Each number is 500 + 50 x the weight over its row's rms, rounded and kept within 0 to 999. Layers, rows and columns count from 0. Numbers have three digits each. The size before them is the row's rms in percent of the matrix's.

# up: layer 2 MLP up, 896x448, rms 0.0966, rows 576-603, columns 224-335
# down: layer 2 MLP down (transposed), 896x448, rms 0.0658, rows 576-603, columns 224-335
up576 099:526546567492575398534354522431446534439600466529468465489482397546512476539497473622478530488557517516450522401454495519513504505530556513443515551553522540479459486545479555491397564544521546506465579515387552538438559479472511516510437553440548496421579446584453602482553408524426506546474526517562547483441523557475532439523610426500
down576 096:525506519410499506554489532503585689503523505503488476485419481451458515490444501531458501476501442500559519538532382506463590521539564549390487466427484505503536497528493465524490528505510473498530520560455610456576464526609505463478421471581448476555523522435575458553419415497488458462576518566433479485518493576563528459405503491603
up577 099:515471481439501399518443473465442530500472414477482533500480507487455528448593590419556474523489575572495536518516532578383510425524576530521487474484495534477453411508529540405511460493473519511501563577525511494510448439491489583567533510562548561453491514577414502487503422476537547500514501450506498559473458498471409501477516469473
down577 103:594561500381545446531483488499417409581495458578493514549475566407513540472556524439537486479545488488504527514480527535514431531546590535466485523467463470492457510469545539445508533586469469603490594451543543597459511415485537553594459516490494420435446523513459518403484413582441543542434531554503522569493575481516437506517401506452
up578 109:589553473521534468587426441499553500519589519494531579490456479453498544464434536436546462520414609507497536541437503485514426480490516453515381549435407537478528609620596527446515424335545553498413532358539427605497578435514552575516423487554481464531413547462476538434461473431489591513501489553549493467610487515470502564601562427531
down578 108:484482454502539499660492543489500503509509550487489493542525486480565581495515588455533548575460534481547513469442514483530387467516544437496445517463452562488427454588510475528500464528494550555576443376500525466474494584530600624405473488573532544474455578457536468496457489486422523568490482445479510517555460475521463554622563528516
up579 101:464504435533460463496430467603555440467464532502471585441491471461492568610495512426480492487487455574560504527553497498491507530476436484518547483432513637536537520484542422498526476550566538412529511533601456390531460546487441579513460507527344449470536534583499534488477536463455563459388484442369515455529529499462521465533474463573
down579 104:415634488497548500530456421570578396502405452486555434564615515480515558429498488526486544553512486497468564509544497570553464486486529476492482435488526509507559522537564537494574519392495464596503459514438550517469473542496530536486476461487363486509609519540463461487509445545481509462436476425375500496523546583539486506451575542413
up580 107:495416547520538502554535474357484463457498544540506540430564470387466590474510484514502508499562441520600432518469463616382495579444532458535421469481464454529554537476490448516452466515541580474484616468549564556448509621510435520446461488493622505531559556488502443486527482520465613472475558437470489532562552450542511506548503561608
down580 111:503478377470546563546550507516597528506441576503519494474551450508484538488517564470493443521503476536527422427553517609437494536467517460479515553503423491505514407465512508484362479448481548485561589416490461596463497552604471420436487521522545464538526432431467439477512465464497597506433527520492428560523483440514515465482567483523
up581 104:515518457454494483417481518553510547540496572550521517516443516476517488489569489473480565542490514508431513473501508515435518478596542465487558534487362466511587475546484370471436542512510477546509522487491470443508511504516477502570318520618463600536560497530414425430477493562492510413562486366509415440457619564589448470548529439481
down581 100:441594467512541452501472484496579609458375507492481458482548517476459535559606439548512473587464477553423467454511519599531519470625429523543576496546503460439470376557429610475429522421470534553414495498503466447513502430388464497501429456442466528502450550540533495529453461505538459419503506535452539479418506480516497602511560547408
up582 105:472466469461497483466478408384458610495580531502493546518476555489389502533494543489515396550557622551505509488530426417556528480554478488450466502487490517428463448492481496379548515562525521584507441477529553471552515531575547534502526572518563454462484565441444552470521472415540556584557548505440486478439506486467504412468574525516
down582 106:420508509552456550429487539434593533525538424484485467511466545447536507529495542526486503430441500519492462527441388553509524561554464526494496542493436435540442617512504433527555508550432510600522444448493561461528485569506503515463568602521570582473494486353448571477482514467489548531409464520470507406555431478467616443522392492457
up583 130:504598460482526510559450457457546495435478564433546424498592464513535536474464435426452479464480556513555419496491463463569562527447409560438528518563446537510510496453510530464493489435569463498494475487445519476517526593495421475468490550436523538472552447452546539482569518499436467464549449507504509366470490557451428476575469568463
down583 125:399551520497499388504515547455425681488558532500531535516601517553525442564492568543494412481421485469425491473542506489468394528558484458523597407498459661472499528472467489505491532527418621443440544463494510509520455488489442492578427488474525490418537533600487485476546464509482472478538466553493475414500398585405498513438487547467
up584 093:543444487472526459482482503427403529508511508470400517412503550573550510537593445475577464569452504447503469473479603502466572406487502446505574498469489452504498442502469457503486416477484499460493442464414479491549547511488459526445508555567540481549558484504417529505575495518420472531463402452457474466487593483482595456525424611502
down584 096:544525465559463462448511499526516512432451471465412519420476547549552504464453520511500531443483516475439494527487429548450503517529453491502586571474446486582562464487545453529553458425500565487627469472453548581486433491574548553539547503464463534508423569575477480435415477486579441377482497491462468530438554383515603459468494516505
up585 096:575568506462508461527454514527505498481497518487502478557491532576461518541461461448453530480493430488450507528540527499493535451519521489479536534474554507510530500447520523650551458478368506397571485529503511521532448531480510559527530509468444494493514543505544470503470501554441531470504458459489462581433519429569377510428524520389
down585 099:496517522431458472429421547495433492517486403539421597505513534537465367615449402424494473462476480520550513498522472545519454535491515463484532533428523555457486463592527629514597556502526546430534456532429490552494416462502499517470491541486454521485505469521571483489473510485498495463428580493468500575462506533491580559492549482464
up586 105:537609458550534467441455451493417534496518495542488457488543547465416541437479439469549501486495538519513502519468441398472556389398520425460574506523552463482402554530448439564525565510601538567502516443481555550498453481387490378457487480482525438519493573441438487465461579606459550513523463478508517515578572484495451441550554591488
down586 102:506457536514584534520554474513510582448522506521539560442474613561551546487507451578545531548370417512518505523485524559568545430502558510491595398511483454521491535538455476531591544446505524525512572462525526584518480564493527544537377502510526469543427509522420512450488455564467602556521495553491536490598400498529489639459499548505
up587 104:393535507523510461482480487546470544429461503578513534506460505482596451502548514538510544547437542504513501398509591523510507492539524433522432472512537413505401484518495593481467556487503508474477423504486502487471482430497457541521550451448557449480427425483616470523536569419432572600480588524563435411502532519508550547522550460459
down587 108:469515469467594490490546493512392378485516498474546468495503478517489469558605476490477556460416581483493460489416520477488513405515451448502454486491472463482478470449545523550444508479475497467393494489554524465475537464426485520546628481479544558411394542442514463516535561496495565573574511500492525450552550444464502497517572530475
up588 099:540482510372530485423543435449576525491539493462425457444426562477393546466567424476528472529493473590474477474433516439484448499556627511507514502463522519449514527475480446482490517498503497484406539549493506522513490428491404532566495489415525539455446445374485449514481482417421494593578541555517450548398542561457480547494504404434
down588 095:497502504535488487529524608455537522563552512433554521552528495468560487490483515430425431484433493485453560457508428497458460574596477510519566440582498519403483516486530519416522542509558540520463495568580482458536430453440556473390553464466569554466447454486524489466366470505525491497558525547531423460439462455461486511462564526525
up589 092:441494477506494506509453561532455519457494549502516559420517542482493587489518553571528471501571467507428539557534467525558390477540498487449427517502410480412461500548621440450470388523503482492517526486519404491518510468530502558464479533517455487491530492539386488571448529488483488503456589548514504534479467515526565511575394480498
down589 096:421576550548432513474458551482448607538490541471553556455578517461578599523427483561436514509532503522498471506483471465501490523502566525453419496557403490488587507533570416464488398550476441480437587421554434588534478563477528485446485516513522400570451512527437437532484566532613537502457511463437403536461413431445452533564440463556
up590 095:446509506513498520498535435524414431572462530338418494523487457478444567531460537524556521491585492413558551426556453513454456480534532553473553449466525552465434557478531476519421495518396525450618457611510468499480414438454451485454543463601479498448511400595471459478523545541506488460452514506582528488405470524468430502510618614582
down590 097:487493468486472532525522557472487510493425361346460553504500532415488590435488487427618493522491569533552554499514430482413503462380519495448458498504534535527449498527588490501516501531508554529522545541515409548492423446376548489557560469615526588537481417543507441449526550487511518507551510467482438468498412497573518451538454585572
up591 099:598566519575494450616510518467501506452545477467558582471536437403525507563445495473505504479522506415549563461548507484452432532551580443567434564536485473383522526521475489456508523506553610510466567576416524564434498518474578499422563523533440482508512444532489413574534510429465488439472406444460563629537553501546553507563520460445
down591 098:529603500509492451523485590494642580506503518518479494390565494473483424593415498501439574496493586461538550545576527466559573516496585555574412583445443531445517508566477557474550640557535602519453460582474462535539478553527515554409482534576524506530477594476524450463439524497434572519578425484486491524456480452549504533569600424477
up592 116:591471485517535533509564398472483505438547544561479597442416456486497568510568505544471525604451519531525511512642490485481516467374554551578454500456513531516530405369497479526522551434512470435590513445454536519394577537455536481487519502517412452497508409549468485406503469470428438528469579432554463508534460626471467548475584487504
down592 107:501386414455612492487419538488540502461507520485496430496519549555530520484388524525513532393547518477470495441461561547494510559381516484602532418482541609507561592425497518468520539512464594484540439445463429523420500441407559487539439467505563508530446521533554421534556560444533519548506395506542433509421522431509450465547410515508
up593 109:462470537417560471516509462509523525537511466412403400476532522559464503489479468473445515479479403442519520444479595368509441642460457471558487509498450491456614512546497540472508571550428508577508480459449431468530454537549492452501512534508540415469426588541454490447596477489542520551429557450546534474411484449597594535513518589602
down593 107:522575500511647554435510517485487461473566468447465389517487435559492458457544444516507511474451437465513535437505574425463607578528455515488530469558464533477571505432610604453456537587428529556482478621535469538438483510561451433457432512475548488499439509468449533569438456523484480516462480471477455558526545421578522526504480581526
up594 106:475492580532555507498512474468495437496532419521397503502515540586496523434563523508498472608483497578384513467499526523537402458554498542481455493575534461563431500508542564536433533443581510541501453479566529507495484430506422483468541509524552479535494447540603469500477637538508477578516462467503476402521486510491562449474482335478
down594 106:434634533494551464608522404419448470540477570527490484530361547542455540461595599403540505478473558597536505541456512449455512510590515546523581517532431503506513489431535506542475515518520541555486433476534609565496540512499494503624431491472484507540544513539544472454452484530572498582482531500507498494551380478532544632435560521481
up595 104:459510468559426487557596572449482495444488436564463346418523539491524578573502492534480496480490510534482519551507502500514546463540500505530465528536522381513457517574502418596506527518481576494490491522485420506489444554529533523477508490441532516529462510519430448465553496510537547587458532484443558392534533500478375508499406496495
down595 101:483481434526491460461441524430544590511571546479552493405587612528564532476537452617531557576482537505413441440391556380450567480533557478541422519397535482422504546531514478483472548511473433396515485492486461563539502480485487543510478487530490480530494532552539453478556541569424499410436497538417511421578496501382463449394357471540
up596 102:479595486570480425532537461465486497381504525596545382504543484511566550537536472517486469438519474561503475494416516487573403555508466532492554479599507384555569484450545508554498565490526499498523586447534541529473478566477558444445446523495539497491580520476472532531453517479572533559528486489444488506535433497488540488524526491609
down596 105:536618452463577637502519504496539402485585610599540527500493567470565433521520506430568500488507422525444438416422480402565512525500489541460527467564444464538548499487501495532448527366559537514456615451405497458494563574527526489477519422558478506485563565540490510470485460604506484455489587484539514470593433531430578595536428458600
up597 095:588445409488462525480458584481469542384502524550547548571472500537446537538544537489518517473480475524595515494559493505499536490437500492391440520593481457415516568435608430511383470518592458498511460500484461396567430451500584428426468433484407469495540448569461517444444525471494472487549543482493446458607515508530488490431585486491
down597 101:419421489488464555476553481444475570399524502518535489458408465490511472480459502535567517524466531492458567478543406471479500540463591521392527524692485468435558437418599584488506505541519466548496416463485469367496551433501558456497379495529429534515449425530534456577452639558501460460494559481522376462516543656532466532479515632542
up598 097:527426490575404565477545589580543524489476396446459482457510520510487521498507540514442513477474487577448477445471480507591435590509447450493426585459485489616540516448550515511456488539524537498417512474500460525533496363602606503522456476450494511529466456521431513427470543525393516394457349521497514441483451537368500572460519436546
down598 096:455476532555581574450583488553510512548430466441584488474497538468487466517524550490527399502550581451441540470578530567427470489451519466496513527504470540514411527489622535458469547514437543496599408512449515497488446557568434472444466513532500525503545568477438421515547529574567552464514403450527479497539441561533509517488567435554
up599 098:446528433464481472442570460540560497522460486590438553470550486480481408482419458504465526487368491500567472555499568470511486483569414570497506468474537474608488554465476480466470523470575498612454471557456533438409433419553537462408510508601544673584548530391463398613459531557542491519540504483499486559458506508559475491536392484509
down599 103:518501511461578465476576506499492502503504484516550517505510545496512560590407499549442489426373504499518421469485474493557427460454485542442446476465539403542499520513565509562440474439522525550472462533494488503476505382410455488433563419473597504559520600526453422507452401532598408552539383500586457581432508583513565446527504519487
up600 102:442453496524590537503501475529483463453502490585592566540400459472476428549487487462576458506464485503522458481451584472503481484483460483542519477498466532479556460405544389534530558495617511504531472425465619500582617449497503633418492448420464607512488590516399561517551461447524461598520491488542495471442490473372502469535435486554
down600 108:488481536539523554506496463488515494417516476546515530509410525446576437477484527531517550473427509526579560595462527501462401530506392511502496469543550423496459499386535570567461567539549526603537572536538561429459391491574513501555511484503476561464409449434531529441478505516528487511409483451526460502445596507452521464649454513484
up601 106:523530583501438456559536495435513438401475424562588484479443568435479520518517368546571542499528468489591551499395436497542432442447548427447490542481461497524516440506541447482460555538450521526520494429527519491510432491499515501468487498451587472651512461422455489483530483586573504476663484433477412456453525463381511514582507556599
down601 107:429508550484493455421508483480437598463379527548591437521508508438512523539479488551529523560507464538547483480494454471482471496486552485494475585605306521486578511530505493475416571548447481455472528545613404450516510500529459573528450413500527574479533562453519490458432562567472537462543554529520465466475551522470417489540562617471
up602 093:501416465479494525542502439631549539537531505459434497428485535474408496442514495481504461505557539477433457464502469482562446445577477544465503489463515510562470574477393489504582478512490446469468477502589439460469527549506587464442494393559446494526495441528495506456598567436449466490417478571464464449589530445626464511501471503553
down602 095:530541509524547517472550542575636536524525463529468527492504514500475488499612539434526441476515547451507521534508627474542473492516484573383468430420534580486509561513479528546524456553499445503394555506429533517468566531429588452490525438557460456496476504495561468487539418508552457496487551505466476480532428568499418453519507487511
up603 105:416517470459466515534509489527477514513617460462483535370464541465545426550459560425565505432551578447580428570458421439554424480471514496431468492480494524519445608535565529529534538504519536524471572410474471470565427533485475535439505438472553519596443496481478450464547470541479453549511449497454489504490539450486501383499467572498
down603 106:466533526529484479486439444508427573456536507486508457491543496538565455519508546513532483502566571499477473496581447591441541484528569483421512490496569555430542531469461632608487500505478474500445434435511448421530425502564548557444378503502529439529511575561521581405530468518631552509520414561449512539520481564520479521490485498508